Weights of a small transformer language model.
Architecture: rotary positions, biases on query, key and value.
Training: a variant of Adam for these matrices, 121M tokens, 7374 steps.
Each number is 128 + 24 x the weight over the matrix's rms, rounded and kept within 0 to 255. Layers, rows and columns count from 0.

# layer 13 MLP up, 256x96, rms 0.115, rows 0-137, columns 48-95
[[136 150 129 100 113  68 141 136 157  87 157 141 134 147 118 125 135 112 125 105 103 130 167 130 104  97 173  93 134 121 130 103  86 165 134  98 114 104 118 115 145 157 153 104 120 147 142 130]
 [148 112 134 166 161 125 152 144 109 139 136 145 108 124 133 112 158 157 141 100 181 125 114 105  81 125 110 121 144 157 138 120 110 118 112 105 152 113 143  85 203 179 131 130 126 162 162 144]
 [170 141 122 117 115 141  96 134 138 120 133 117 122 133 165 171 124 128  87 101 162 132  83 111 131  93 125 169 148 149 138 100  75  91 114 144 115 131 146 153 106 177 105  85 133 148 142 116]
 [ 89 127 141 142 134 141 157 147 148  87 131 132 146 148 113  84 121  84 110  83 120 136 126 135 132  87  87 123 188 127 117 131  81 156 123 122  86 141 160 145 116 140 118  97 168  87 137  89]
 [135 115 120 114 129 123 107 116 160  93 127 113 130 117 111 146 143 107 127 137 148 111 115 100 124 110 121 101 128 100 124  90 186  97 146  81 135 126 147  81 121  89  84 177  82 137 117 147]
 [122 138  89 126 171 191  97 131 157  91 138 125 151 137 149 150 132 124 130 132  99 159 110 105 134 150 112 116 166 128 153 144 133 114 114  62 104 114 169 119 179 133 166 127 166 103 153 136]
 [144 153 138 139 100 139 150 117 129 130 125 138 105 169 156 126 125 114 145  78 145 149  83 146  99 136 110 117  80 186 137 127 185  98  91 154 189 107 123 144  97 100 111 103 139 105 134 122]
 [162 130 154 190 139  94 114 134 153 113 140 119  78  79 119 108 109 107  68 110 159 161 113 136 125 125 107 131 172 141 132 150 137  61 114 136 102 142 136 153 149 132 124 128 124 117 176 131]
 [162 128 114 159 143 110 107 132 137 120 178 103 126 122  87 102 133 154 145 123 124 120 157 172 137 119  98 132  97 119 117  75 113 134 138 157  72 161  83 101 121 131 118 107 139 134 113 116]
 [111 136 131 141 153 142 130 125  93 104 102 149 116 174 101 117 171 129 142 124  69 151 124 138 124 140 110 163 140 152 141 143 175 150 164 156 106 139 109  94 139  97 123 175 147 147 104 112]
 [116 106 125 110 105 141 129 134 155 159 104 107 116 124 122  89 131 128 108 132 112  88 119 138 109  82 111 138 146 118 177 108 104 129 116 133 130 150 140 104 164 150 105 154  96 159 145  97]
 [147 119 144 145 128 148 150 142 130 155  98 109 106 145 121 164 132 139 105 162 125 106 100 136 127 135 130 177  88 113 119 111 141 137 112 111 132 163 117  98 119  92 123 119 119 138  91  81]
 [149 127  84 125 100 121 166 130 161 102 102 148 143 128  85 145 113  97 159 127 124 137 130 137 152 170 137  98 140 144 150  90 111 129 112 144 155 101 151 128 120 143 128 122 134 133 133 132]
 [139 137 150 149 119 146 115 139 132 168 132 116 116 121 114 138 101  70 147 124 134  98 136 124 135 129 135 164 127 132 119  91 148 150 108 133 130 148 109 117 144 110 133 111 158 131 103  97]
 [ 95 115 139 105 165 128 182  96 119 128 127  94  90  94 131 123 150 128 122 150 122 138 121  89 154 124 113 114 186 132 151 147 109 113 100  89 108 104 136 109 116 118 160 125 151 102 121 146]
 [161 121 155 117 132 181 129  73 124 122  73 141 131 180 155 151 120 177 113 148 105 157 118 114  66 164 170  92 130 118 167 116 150 115 162 124 181 168 113 134 124 143 156 127 117 177  75 151]
 [160 115 105 149 149 131 144 110 144 132 105  76  68 104 134 145 142 138 128 156 105 153 154 138 127 140 125 141 130 165 139 133  95  90 128 132 139 133 175 119 141 114  80 113 129 136 120 121]
 [111 128 135 116  89 128 175 100 137 129 129  69  87 136 176 110 143 121  79 137 138 141 131  74 118 117 142 120 135 107 120 138 131 106  96  90 142 104 127 114 128 103 141 105  93 121 126 121]
 [104 121 114 158 125  67 160 100 130 125 136  87 157 130 145 105 105 122 102 117 194 128 112 147 111 120 123 109 155 162 155 107 149 141 137 112 105 101 129 127 133 152 105 134 144 156 171 129]
 [104 116 139 125 115  95 100 129 138 146 114  81 154 126 106  98  80  92 102 108 106 136 145 127 110  89 130 190 119 173 156 108  84 103 137 139  94 117  85 130 104 108 108 135 132 127  92 122]
 [129 130  83  92 125 135 135 132 171  97  70 191 145 126 133 109 112 154 147 151 134 108 127 153 115 129  87 150  65 133 131 116 100 124 139 135 121 129 130 118 144 106  94 126 135  83 135  95]
 [109 142 115  96  87 170 140 123 127 110  84  93 165 187 132 107 122 127 135 150 146 129  96 116 101 120 144 151 105 175 157 121 110  87 130 105 121 108  98 125 130 101 148 130 147 154 127  87]
 [142 133  99 158 141  97 117 116 142 167 178 133  73 162 130 151 109 161 142 111 148 161 144 171 106 149 156 103 158 141  84 147 105 152 123 156 132 117 136 158  81 124 116 107 150 146 153 109]
 [142 121 147 122 131 151 122 112 117  89 131 137 116  89 122 126 127  88 124 142  74 144 129 148 127 126 116 139 135 137 155 155 105 149 123 129 118 115 152 114 121 142 126 138  81  99 142 144]
 [145 155 126 164 149 108 168 108 158 126 142 156 108 106 136 145 171 146 127 128 159 120 143  80 175 159 167 105 150 127 138 136  97 152  88 132 144 132  87 134 131 100 119 107 140 112 161 125]
 [103 131 113 174 144 121 119 145 121 142 120 144 116 125 104 149 189  91 106 134 110 140  82 118 112 107  81 114  86 102 142  64 135 131 144 121 135 121 118 137 122 133 105  94 136 124  96 123]
 [118 133 111 116  97 111 104 156 138 105 123 113  99 143  91  96 151 114 174 154 112 134 155  88 153 108 136 135 143 118 105 131 132 132  94  83 151  88 129 120 153 100 119 164 111 144 121 131]
 [100 112 136 178 137 147 120  55  97 108  92  98 128 164 169 163 104 122 157 103 120 137 146 131 154  84 151 157 175 137 164 154  89 111 104 100 130  71 118 102 152 142 166 133 135 137 165  94]
 [ 95  98 145 174 153 160 121 134 155 102 151 110 117 107 136 117 131 126 129 116 113 166 144 117 126 107 135 102 151 156 140 154 118 148 111 100  98 152 131  93 134 116 127 139 136 166  96 103]
 [168 132 166 130 161 154 145 103 115 155 128 138 155 132  73  82 137 134 141 133  91 123 141 131 137 118 181 130 104 124 118 118 136 172 110 128 123 141 141 147 160 116 125 123 134 106 130 140]
 [123 133 172  97 138 174 132 152 115 113 164  96 103 133 116  93 133 125  93 114 114 129 180 125 158 112 111 150 118 110 100  99 166 147  90 103 143 129 120 109  87 153  97 108 162  83 135 121]
 [149 161  91 110 132 149 153 132 125 140 142 129 128 111 144 134 149  97 108 154  71 131  91 112 152 142 126 134 168 125 179 100 115 128 177 133 170 118 128 139 149 146 148 130 116 143 126  90]
 [159 126 145 122 147 108 135 128 126 164 117 147 152  97 150 144 155 168 133  78  67 170  64 135 100 136 149  87 113 131 142 174  95  81 153 120 123 135 141 148 126 152  78 140 104 144 183 131]
 [115 107 141 119 139 123 137 102 121 162 132 130 123 146 176 132 145 162 105 127 148 123 164 125 116 107 145 120 166 143 116 103 172  58 140 146 112 133 132 119 104 157 122 102 153 133 101 156]
 [112 135 129 116 116  95 123 149 126 142 120 124 140 106  79 131 155 146 131 151 116 141 167 140 139 144 156 122 129 142 101 142 122 101 120 133 147 128 124 129 143 148 133 190 190  73  81 110]
 [121 122 174 133 191  75 125 102 118 137 181 122  92 154 133 120 126 144 113 134 138 126 135 143 113  98 114 107 161  95 128 144 127 147  87 121  89 127 160 132 145 163 161 101 146 114 130 142]
 [180 141 115 167 119 192 103 155 135 132 123 140 136 129  89 126 121  95 150 135 128 146  70  98  78 107 105 129 122 143 119 111 131 129 131  95 112 123 142 104 146 118  91 133 110 146 147 134]
 [ 97 158 142  85 109  90 151 170 168 108 123 134 122 118 157 155  77 125 113 148 140  90 107 141 103  88 121 139 147 135 133 137 110  63  98 114  85 113 153 142 112 148 129 100 120  84 151 130]
 [146 115 141 131 102 122 146 127  96 150  98 137 101  87 114 128 105 145  83  86 109 157 117 117 108 120 107 146 113 171 149 150 134 166 166 138 107 148 100 114 140 141 106 124 128 138 162 115]
 [126 125 148 124 112 126 145 108  91 146 119 129 104 114  95 122 120 105 160 151 128 121 138 110 133 143 169 126 166 125 132 137  99  93  82 125 119 135 113 133 100 112 145  81 179 111 144 121]
 [155 141  93 136 135 146 136 126 173 137 154 128 115 159 105 114 138 131  88 126  97 150 139 130  77 144 158 123 103 145 144 143 110 156 147 136 113  97  86 147 161 131 121 104 139 144  83 127]
 [184 136 164 125 153  92 137 142  79 124 162 135  97 166 141 138  98 129 108 148 107 131 121 117 125 121 132 123 119 139 139 148 154 107  85 112 102 150 142 119 110 134 115 142 153 119 142 112]
 [130 145 165  99  86 152 144 115 121 117 119 110 110 157 165 106 126 117 132 127 137 115 131 130  70 131 127 170 138 121  94 124 103 129 106 146 126 141 155 149  98 164 111 108 148 131 157 122]
 [162 142 153 109 123 122 127 125 164 139 135 132 144 154 107  94 113 128 122 137 101  77 147 132 138 154 146 141 164 115 110 136 154 207 118  82 175 145 143 137 155 169 117 115 150 133 138 144]
 [125 113  75 144 105  91 155 120 116 121 160  93 132 140 140 135 118 126 114 132 122 106 106 117 135 127 123 134 103  81 121 166 108 170 171  78 158 102  68 138 129 101  98 110 119 149 142 160]
 [108 138 131 128  86  98 133 124 109 139 134 153 122 156 154 115 111 141 136 188 140 131 180 128 109 152 127 129 171 119 163  95  82 150 111 146 119 164 121 108 102 152 158 119 142 161 119 164]
 [125 128 189 158 151 136 137 133 111  74  86 139 115 124 122 124 140 179 104 147 175 128 140 144 161 116 141 134 138 145  89 137 138  79  72  77  77 134 131 156 116  66 111 163 147 144 142 160]
 [134 122 133 113 138 127 113 105  93 145 126 118  87 131  96 158  95 113 132 131 150 178 144 128 133 154  76 123 142 120 107 137 144 118 101 107 152 138 125 136  98 113 130 100  98 131 100 120]
 [146 116 159 102 151 141 154 165 130  93 171 142 127 102 164 100 157 156  80 121 129 141 124 109 130 143 144 108 135 126 138 112 132  96 146 116 128 148 135 121 131 125 162 115 132 146 120 181]
 [132 146 124 144 147  80 163 144  90 165  82 135 138 129 145 118 113 104 171 138 171 137 142 122 125 119 100 109 140  91 148 147 136 143 128 124 123  84  79 163 116 116 142 162  84 104 141 132]
 [133 122 125 122  98 144  87 135 166 132 101 161 121 110 101 144 202 121 123 114 144 121  92 126 139 149 104 106  99 144 157 109 120 123 125 146 148 103 131 120 140  59 150 170 129 153 121 112]
 [117  91 131  83 112 121 134 110 111 149 102 104 137 148 154 153 122 149 139 170 136 141 141 160 176 144 123 131 172 167 143 173 116 130 109 156 176 107 104 140 112 149 158 134 118 152 134 153]
 [151 154  97 127 131 106  73 114 133 146 113  83 154  85 115 121 119 121 150  81 111 108  92 129 122 120 123 144 127 120  94 126 127 108 176 106 134 147 118 112 161 100 124 138 110 136 161  96]
 [123 127 121 125 129 125 120 158 160 125 142 112 145 130 168 127 115 119 129 130 146 127  62  85  86 127 139 143 100 136 139 112 137 107 124 127 167 173 107 132 119 134 102 105 138 149 109 143]
 [132  86 142 127 129 132 141 144 127 151 133 147 195 103 104 122 177 133 148 133 131 123  74 176 148 114 139 169  77 122 133 109  86 161 110 111 142 112  84 129 109 123 154 170  76 134 108 112]
 [ 93  87 141 105 127 141 161 127 135 144 120 108 137 123 115 191 112 119 126  90 112 147 160  97 135 111 124 130 124  90 139  93 101 176 155 110 109 106  94 114 172 136 124 150 108  82 127  62]
 [ 93 143  97 124 128 133 114 107 110  96 127 124  95 115 161 134 168 149 114 127 123 142 118 109 133 118 146 135 173 119  90 133 116 128 115  90 124 132 124 127 134  72 125 147 122 135 140  83]
 [107 105 158 131 160 145 161 142  69 138 101 164 127 111 121 138 110 158 127 104 141 136 116 136 120 114 151 109  92 134 125 132 153 135 105  79 132 142 115 182 113 131 151 135  87 116 120 177]
 [115 109 126 140 104 131 158 113 149 155 127 111 113 127 170 163 110 131  91  71 144 114 103 144 139 109 125 121 124 146 161 177 139 145 168 137  82 190 157 135 106 145 126  90 157 125 109 141]
 [169  96 122 128 156 120 136  95 117 135  89 151 107 178 151 115 126 134 129 136 122 125 164 109 157 135 147 115 137 127 137 121 113 143 105 109 121 129 131 107 172 120 139 175 135 137  75 114]
 [148 132  94 128 117  71 110 132 117 121 125 106 151 121 141 149 135  95 157 156 120 143 103 145  82  98  96  96 127 107 140 125 131 147 178 142 156 114 147 159 153 114 163 146 112 147 167 136]
 [123 157 138 107 120 137 120 110 115 168 141 134 165 143 105 159 108 151 156 115 112 134 142 107 199 134 137 123 145 128 124  98 113 149  96 129 146 151 131 133 123 112 110 161 147 165  80 138]
 [112 112 139 178 124  84 115 110 136 168 125 113 122 129  99 124 112 135 146 116 166 104 123 109 102  70 137 180 158 110 149 115  90 143 181 147  71 150 119 126 112 110 119 129 157 109 164 132]
 [108 110 158  88 130  86 100 134 151 124 121 108 138 129 167 133  88 126 122  72 106 120  99 118  78  83 124 136 100 142 115 141 143 122 158 131 136 125  99 114  99 168 141 134 103 141 148 104]
 [158 100 140 106 113 109  89 134 127 157  67 118 136  86 149 110 140 168 164 149 128 120 120 135 134  61 120 140 103 104 147 101 167 112 152 128 144 126 129 113 123  88  73 131 145 119 136 132]
 [122 133 127 122 128 117 134 114 107 132  66 138 133 115 150  94 128 148 136 146 139  93 143 111 154 100 132  80 154 132 136 165 147 116 121 143 138 129 124 162 152 116 133 164 143 122 138 137]
 [144 107 141 114 125 163 110 113 121  87 142 134 142 193 156 100 103 123 135 130 139 145 145 124 147 121 156  99 122 106 132 131 142 160 132 136 118 113 102 140 120 145  84 165 109 147 135 115]
 [101 113 134 107  95  95 125  90  99 109 115 124 149 144  85 138 108 124 143 167 139 155 103 154 107  82 178 112  83 102 120  71 118 167 132 155 110 140 133 156 107 108 126 134 148 100 184 117]
 [169 139 104 186 128 120 138 119 150 121 162 137 147 109 101 124 135 168 163 129  68  98  99 131 125  90 104 123 164 117 139 147 162 165 191  67 153  81 125 147 151  97 145 115 155 141  94 132]
 [126 112 110 102 127 124  84 170 181  88 118  73 131 151 110 105  81 124 134 116 167 126 104 138 127 110 161 149 108 185 131 141 127  99  99 176 163 111 144 101  99 108 166 104  89 127 140 146]
 [123 120 119 138 135 118 118 121 101 143 116  83 159  98 139 120 157 158 177 150  93  95 117 145 139  73 145 145 123 150 136 114 102 148  84 122 124 155 161 100  70 122 122 134 143 108 114 130]
 [154 123 110 142 153 158  86 147 159 165  93 147 107  86 149 127 117 126 137 122 137 190 118 126 109 107 115 146 172 147 110 138 144  94 116 144 120 148 145 130 164 153  99  92 102 161 106 107]
 [ 83 129 174 101 119 135 147 139 136 148 101 107 159 110 135 117 143 107  78  91 138 125 128 120 142  68 120 147 117 136 133 132 105  91 131 123 149 109 141 137 135 118 102 120 110 136 150  64]
 [115 111 170 114 136 114 165 135 123 132 114 135 127 108 170 142 112  91 143 144 117 136 138 117 111 131 167 133 145  80 183 115 181 134 116 115 154 126 125 144 154 145 159 105 153 127 105 196]
 [ 96 141 116 136 163 120 124 136 125 130  87 138 142 141 159 141 140 130  99 124 140 135 128 104 114 123 124 117 123 100 165 188 119  88 116 133  91 125 138 123  99  96 137 112 122 116 142 119]
 [ 96 108 109 129 132 132 154 135 130  95  90 152 138 174 128  71 137  96 145 114 130 104 176 124 146 142  90 116 140 121 122 140 142 126 118 153 113 126  80 125  95 117 160 163 122 137 102 124]
 [165 139 143 127 101  91 139 118 186 117 108 166 132 113 103  98 128 112 137 138 131 120  77 108 148 132 130 141 101 172 140 130  90  86 130 150 155  96 127 151 197 178  76  75 143 133 148 118]
 [127 128 133 114 144 113 134 112 119 150 111 159 158 122 104 113 136 182 162 119 197  69 106 118 103 127 142  84 135 106 114 137 113 108 170 103 140 166 163 138 115 126 118 123 125 124 114 146]
 [138 149 137  90 116 113 147 135  93 151 145 125 139 100 125  99 129 184 109 157 141 132 113 144 113 111 136 174 112 123 131 131 120 137 156 113 125 141 133 120 142 154 114 111 196 158 130 134]
 [142 150  94 128 119 151 169 178 117 126 178 122 163 105 153 141 114 181 116  94  85 137 145 170 129 180 141 114  89 147 131 112 142 127 131 153 132 138 146 166  98 109 115 114 135 112 167 116]
 [157 136 109 113 174 142 136 115 131 147 147 133 100 114 150 124 138 128 129 168 135 133 128 135 110 100 163 129 112 119 118 100 153 184 149  81 127 128 133 138 100 170 148  98 172 148 119 129]
 [122 144 105 111 167 157 138  92 197 104 159 150 119 167 117 107 133 129 138 132 123 137 162 119 120 116 128 105 168 150 146 107 170  99  81 114 130 154 158 111 137 137 188 127 110 125 182  86]
 [ 94 128 116 126 155  86 178 143 125 138 116 162 109 153 164 107 153 140 118 112  88 114 103 102 151 106 123 111 136 131 157 147  90 158 169  71 130 157 115 135 125 116 152 120  86 104 144 108]
 [116 126 126 140 109 115 152 149  79 129 146  95 144 144 126 191 170 139 111 106 141 117 109 161 100 119 111 136 169 134  83 140 124 162 141  92  81 108 158 120 116  91 127 149 108 158 116 106]
 [127 116 130 150 135 151 104 100 151 167 120 174 130 139 135 125 119 150  83 104 149 140 149 119 144 139 170  74 106 139 102 134 148 137 148 174 120 156 130  74 148 109 130 115 128  71 122 125]
 [117 106  90 121 121 136 137 162  92 104 102 194  65 127 108 114 118 152  93 161 111 108 147 101 166 130  84  89 109  91 168  93 108 129 130 173 130 114 118 140 125 109 136 140 117 136 136 116]
 [143 164 119 133 121 144 157 159 152 124 114 101 112  75 134 103 145  87 134 129  94 136 120  89 127 116  94 152 149 145 143 172 173 133 116 123  91 149 154 131 117  81 161 141 147  78 185 134]
 [118 112 163 138  98 188 171 165 113 163 120 105 172 116 154 139 100 158  93 138 180 141 138 154 149 128 139  94 159 120 124 139  89 122 120 104 130 126 134 164 122 104 113 141 108 115 145  97]
 [107 102 106 113 151 130 113 163 138 167 172 168 132 160 157 132 133  89  71 192 143 123 122 113 119 149 139 127 118 133 118 138 112 102  84 107 129  98 164  95 120 161  91  68 104 159 149 129]
 [140 201  95  90 105 111 145 146 153 114 124 117 176  78 136 138 120 130 108 122 147  92 153 125 109 167 161  76 147 124 142 161 116 114 167  82 133 140  80 121 110 141 119 116 120 152 185  95]
 [133 172 112 119 118 109 144 151 154 167 115 135 151 122 121 131 183 153 133 115  85 119  80 120 122 160 128 118 123 119 112 135 139 125 131 171 165  70 116 149 165 139  91 138  83 108 123 116]
 [102 116 126 147  87 120 159 165 115 149 121 146 120  88 107 145 104 137 102 102  98 160 130 110 168 140 121  94 131 145 160 147 136 141 134 154 141 131 162  96 149  92 176  86 134 169 118 134]
 [100 126 181 159 166 104  90 115 139 115 152 150 175 130 120 124 136 141 137 171 124 174  99 128 120 121 133 114 139 116 149 188 126 145  96 131  98 176 149 135 134 113 127 130 148 195 174 142]
 [105 120 160 129 107 133 153 125 114 139 176 108  55 110 144 134  80 108 106 142 190 111 159 142 113  97 129  89 158 139 116 144 131 156 101 122  91 117 141 153 119 129 151 111 123 103 118 142]
 [127 125 153 107 115 123 158 127 158 146 134 126 104 134 145 133 123 105  79 148 116 118 140 140 106 138 156 125 125 163 135 154  98 151 158 141 129 107 142 135 129  70 119 163 124 162  84 146]
 [126 159  89 139 171 153 139 144  89 159 126 108 160 130  91 122 167 132 134 133 123 185 144  95 121  91 195 141 150 165 122 122 143 128  92 153 128 121 138 112 136  95 141 106 121  74 125 149]
 [130 145 108 132 118 124 106 147 121 128 133 116 144  61 134 142 166 103 146 125 143 124 152 142 151 129 123 159  98 171 143 139 161 157 152 142 167 130 147  61 132 145 108 106 139  86 143 182]
 [137 128  99 136 119 141 112 169 110 109 179 147 136 111 127 115  93 122 138 121 128 142 192 109  81 140  89 118 114 135 187 149 137 120 136 117 114  86 100 134 108 102 130 138 124 130 132 120]
 [105 163 118 130 156 128 108  89 144 127 118 153  99 117 152 125 159 164 125 139  93 132 140 157 136 173 145 131 128 119 151 101 133 132 110 177 144  97 116  73 142 106 159  90  92 138 107 196]
 [162 126 125  93 146 146 138  83 103  89 111 118 103  92  99 166 163 108 134 124 149 134 125  83 147 138 120 152 127 111 127 122 134 156 156 144 120  80 120 124 166 114 132 118 136 159 116 101]
 [120 109 148 126 132 155 147 114 134 160 165 121 139 147 189 146 127 125  85 136 149 132 119 116  90 115 156  98 137 117 136 113 112 134 127 138 163 136 159 172 135 141 107 151 175 149 129 130]
 [150 136 108  95  96 124 112 145 143 143 166 121 152 109 170 140 133 109 164 142  98 123 147 154 113 108 101 104 157 130 116 155 147  92 105 121 156 142 141 114 134 109  93 140 134 120 140 112]
 [147 123 121 164 129 122 131 100 129 133  93 109 144 108 120 123 129 126 181 111 137  98 107 142 119 121 103 109 171 138 133 134 145 122 167 111  92 149 148 103 147 141 167 166 107 112 110 113]
 [112 138 124 122 149 156 134 100 118 159 171 140 114 161 141 141 156 111 141  95  95 104 146 122 104 107 162  67 139 138 132 138 157 142 138 117 103 160 146 138 143 124 124 188 148 138 128  70]
 [125 136 123 130 111 101 118 114 138 163 139 131 140 115 111 126 118 101 133 128 132 128 117 113  97 155 129  95 101 134 126 152 110 118 176 135 110 129 145 145 166 131 145 109 139 110 136 126]
 [122 130 167 139 146 153 138 139 137 120 148 108 118 161 119  97 131 128  95  81 145 101 137 117  79 124 144 145  94 116 109 127 128  96 116 167 172 126 109 112 105 182 114  96 120 128 106 143]
 [146 132 108  80 137 156 111 195 140 181 153  95 124 123 162 141 156 114 124 132 102 142  99 137 129 118  89 116  98 173 108 149 179 120 146 129 129 126 111  71 165 140 119  83 129 143 120 171]
 [126 122 130 106 108 139 150 127 102 103 113  92 143 130 114 151 156 165 107 134 130 128 121 121  63 115  84 174 143 123 160 127 134 141 142 102 123 140 114 103 136 177 125  91 130 161 178 136]
 [110  94 126 115 129 160 124 111 115 114 116 116 133 146 110 119 139 129 124 169 104 155 131 115 111 129 185 130 116 151 119 127 119  71  99 155 120 130 135 115 166 106 171 135  97 104  70 137]
 [150 148 127 135 105 181 138 125 151 153 155  99 133 131  84 133 119 102  81 166 159 141 123 171 170 150 149 143 133 128 151  73  97 107 103 154 125 139 142 111 125 117 129 126 121 133 117 183]
 [139 116 145 138 175 120 141 108  90 145 120 133 100 125 164 110 126 118 116 144 112 151 131 114 136 105 137 108 168 137 142 110 132 146 115 119  97 124 144 153 127 163 163 157 134 157  90 177]
 [140 119 171 173 129 102 155 124  87  92 135 131 134 146 154  83  89 176 137 137 163 154 120 154 107 162 142 187 101 134 158 139 138 108 150 152 149  86 119 113 119 128 117 116 171 152 133 108]
 [123 121 159 171 132 114  98 126 115  85 133 144 117 141 116 143 115 167 148 123 121 133 155 100 127 140 130  94 147  84 138 164 152 117 103 147  88 113 127 161  98 160 146 150 115 125 105 160]
 [127 129 172 111 114 183 138  90 132 177 117 129 117 122 128 163 163 102  98 117 159 126 145 124 149 145 159 135 128 115 117 124 137 119 124 146 128 135 116 128 132 132 128 133 133 160 102 132]
 [100 102 122 170  77  97 118 104 136 173 109 112 114 118 113 115 148 127 144 151  98 161 128 145 120 176 158 132 111 152 120 115 144 131 135 141  81 138 139 150 175  93 107 160  95 146 136 127]
 [160 128 111 100 108 141 160 121 149 124  75 133 144 143 162 154 163 108 109 164 156 122  90 127 113 186 148  60  98 101 108 127 112 143  98  68 131 124  81 166  99 143 160 142 107 140 136 153]
 [165 149 123 121 121 107 177 107 123 122 170 109 168 153 121 117 117 171 200 110 134 144  99 106 139 114 146 143 126 127 120 152 147 127 118 103 151 141  86 119 126 114 137 162 128 132 122 112]
 [119 104 152 102 118 130 125 132 133 135 123  54 156 127 103 105 123 108 120 156 135 146 175 142 133 123 114 137 123 170 121 143 132  99  85 172 135 146 138 152 136 121 133 150 147 118 122 147]
 [108 120  72 111 125 122 116 110 156  98 105 169 155 126  91 109  79  99 142 164 117 151 110 177  93 113 167 105 119 112 123 124 142 139 122 114  88 119 165 118 142 168  95  94 143 142 161 152]
 [142 143 109 136  89 109 140 105 133 130  88 117 101 160 106  86 141 144 153 121 129 158 135 116 116 122 117 113 148 140 103 112 142 107 117 130 130 130 135 126 122 125  97 131 108 111 163 125]
 [129 121 113 130 139 106 123 125 155 135 118 142 147 149 155 133 109 183 148 128 114  97 114 133  91 152  86  84 169 122 129  71 146 129 139 132 154 105 122 133 150 140 126 125 112 108 161 125]
 [ 68 107 118 119  98 101 122 104 126 123 133 125 130 140 124 143 152 178 113 148  98 150 155 125 169 122 107 156 114 138  94 122 144 162 136 148 127 159 129 116 116 103 155  98 110 131  92 130]
 [ 84 122 160  71 101 170 141 122 174 121  88 156 173 114 130 135  98 153  86 148 108 125 107 114  96 121 148 153 111 124  79  83 145 157 113 112 150 146  76 147 109 102 167 121 124 152  91  98]
 [149 135 120 122 138 130 162 126 145 145 139 157 135 144 110  92 137 113 133 110 138 154  97 129 112  85 111 167 133 156 111 143  88 120 146 132 108 125 140  85 121 131 143 115 133 125 106 146]
 [105 136 116 123 176 123 115 120 116 116  78 126 115 162 104 120 128 145 106 120 134 155  97 110 122 103 142 110 130 125 144 139 176 113 205 163 118 126 151 129 150 128 165 159 142 130 152 153]
 [147 127  91 123 126 118 121 113 105 154 168 121 124  62 103 128 107 159 139 121 110 124 128 106 112 141 103 128 165 174 129 171 128 106 133 106 101 115 131  90 141 160 117 146 125  99 160 164]
 [125  95 130 124 120 125 130 105 117 155 143 129 118 151 141  82 100 167 138 148 118 140 134 169 139 107  96  87 117  79 106 142 121 104 119 131 131 103 148  98 146 113 127 103 128 148  94 149]
 [122  76 118 126 127 185 118 146  94 116 101 134 147 103 131 160 112 129 171 129 139 156 154 130 187 146 159 175 136 140 108 126 172 154 127 100 116 108 115 132 128 156 114 157 116 108 127  93]
 [115 126 118 140 121  88 123 115 149 128 136 161 142 158 109  98 121  96 130 116 146 158 149 167 156 137 139 111 159 122 144 105 126  85 124 198 141 108 152 106 119 100 120 152 133 126 130 161]
 [165 143 161 177 143 150 132 134 103  97  96 169 160 122 133 152 125 112  82  99 139 140 116 110 171 154 119 132 153 149 139  82 117 119  95 125 127 112 112  94 115 138 123 148 147 109 153 109]
 [127 164  91 142  95  91 122 122 135 110 133  92  86  82 100 132 143 157 127 107 102 169 125 158 121 184 149 113 107 115 172 104 116 142 116 155 134 106  97 131 145 134 162 133 109 147 102 120]
 [155 101 134 137 117 123 128 153 105 113  92 124 106 139 112 132 124 124  99 140 106 126 135 150 115 127 127 154 122  83 152 153 110 168 104 122 162  99 147 108 119 160 171 114  91 121 108 130]
 [147 111  99 149 149 136 113 183 162 118  95 137  89 172 142 106 151  87 123 113 131 119 119 109 153 117  99 146 111 119 121 123 147 147 151 117 124 105 106 114 118 122 130 166 103 145  74 127]
 [141 144 131  89 138 161 113 131 140 119 111 132 137 175  98 147 115 113 104 165 128 108 150 125 107 151 125 111 143 141 137 128  92 111 132 141 138 105 124 170 142 133 157 106 119 130 122  82]
 [127  97 182 143 104 107 135 146  95 116 115 119 153  97 101 151 110 126 159 162 107 127 143 151 144 141 138 128 140 148 176 151  56 145 113 140 118 116 103 105 122 160  95 136 121 148 128 145]
 [147 160 112 147 146 119 108 154 176 129 130  88 150 138 108 164 136 116 126 106 160  97  68 112  99 143 111 140  98 129 131 115 113 162 106 162 123 143 163 146 136 107  76 101 135 118 127 139]
 [107 128 130 141 144 122 145 135  90 163 173 140 141 151 146 148 199  80 123 149 121 176 125  48  72 166 156 138 108 164  78  79  89 138 104  94 127 109 171 109 129 150  94 107  75 125 127 103]
 [136 112 147 109 126 149 143 110 154 119 162 120 121 110 171 162 125 146 137 158 133 158  90 152 100  96 127  95 154 122 124 118 156 130 163 128 140 141 165 128 110 114 144 116  69 100 132 137]]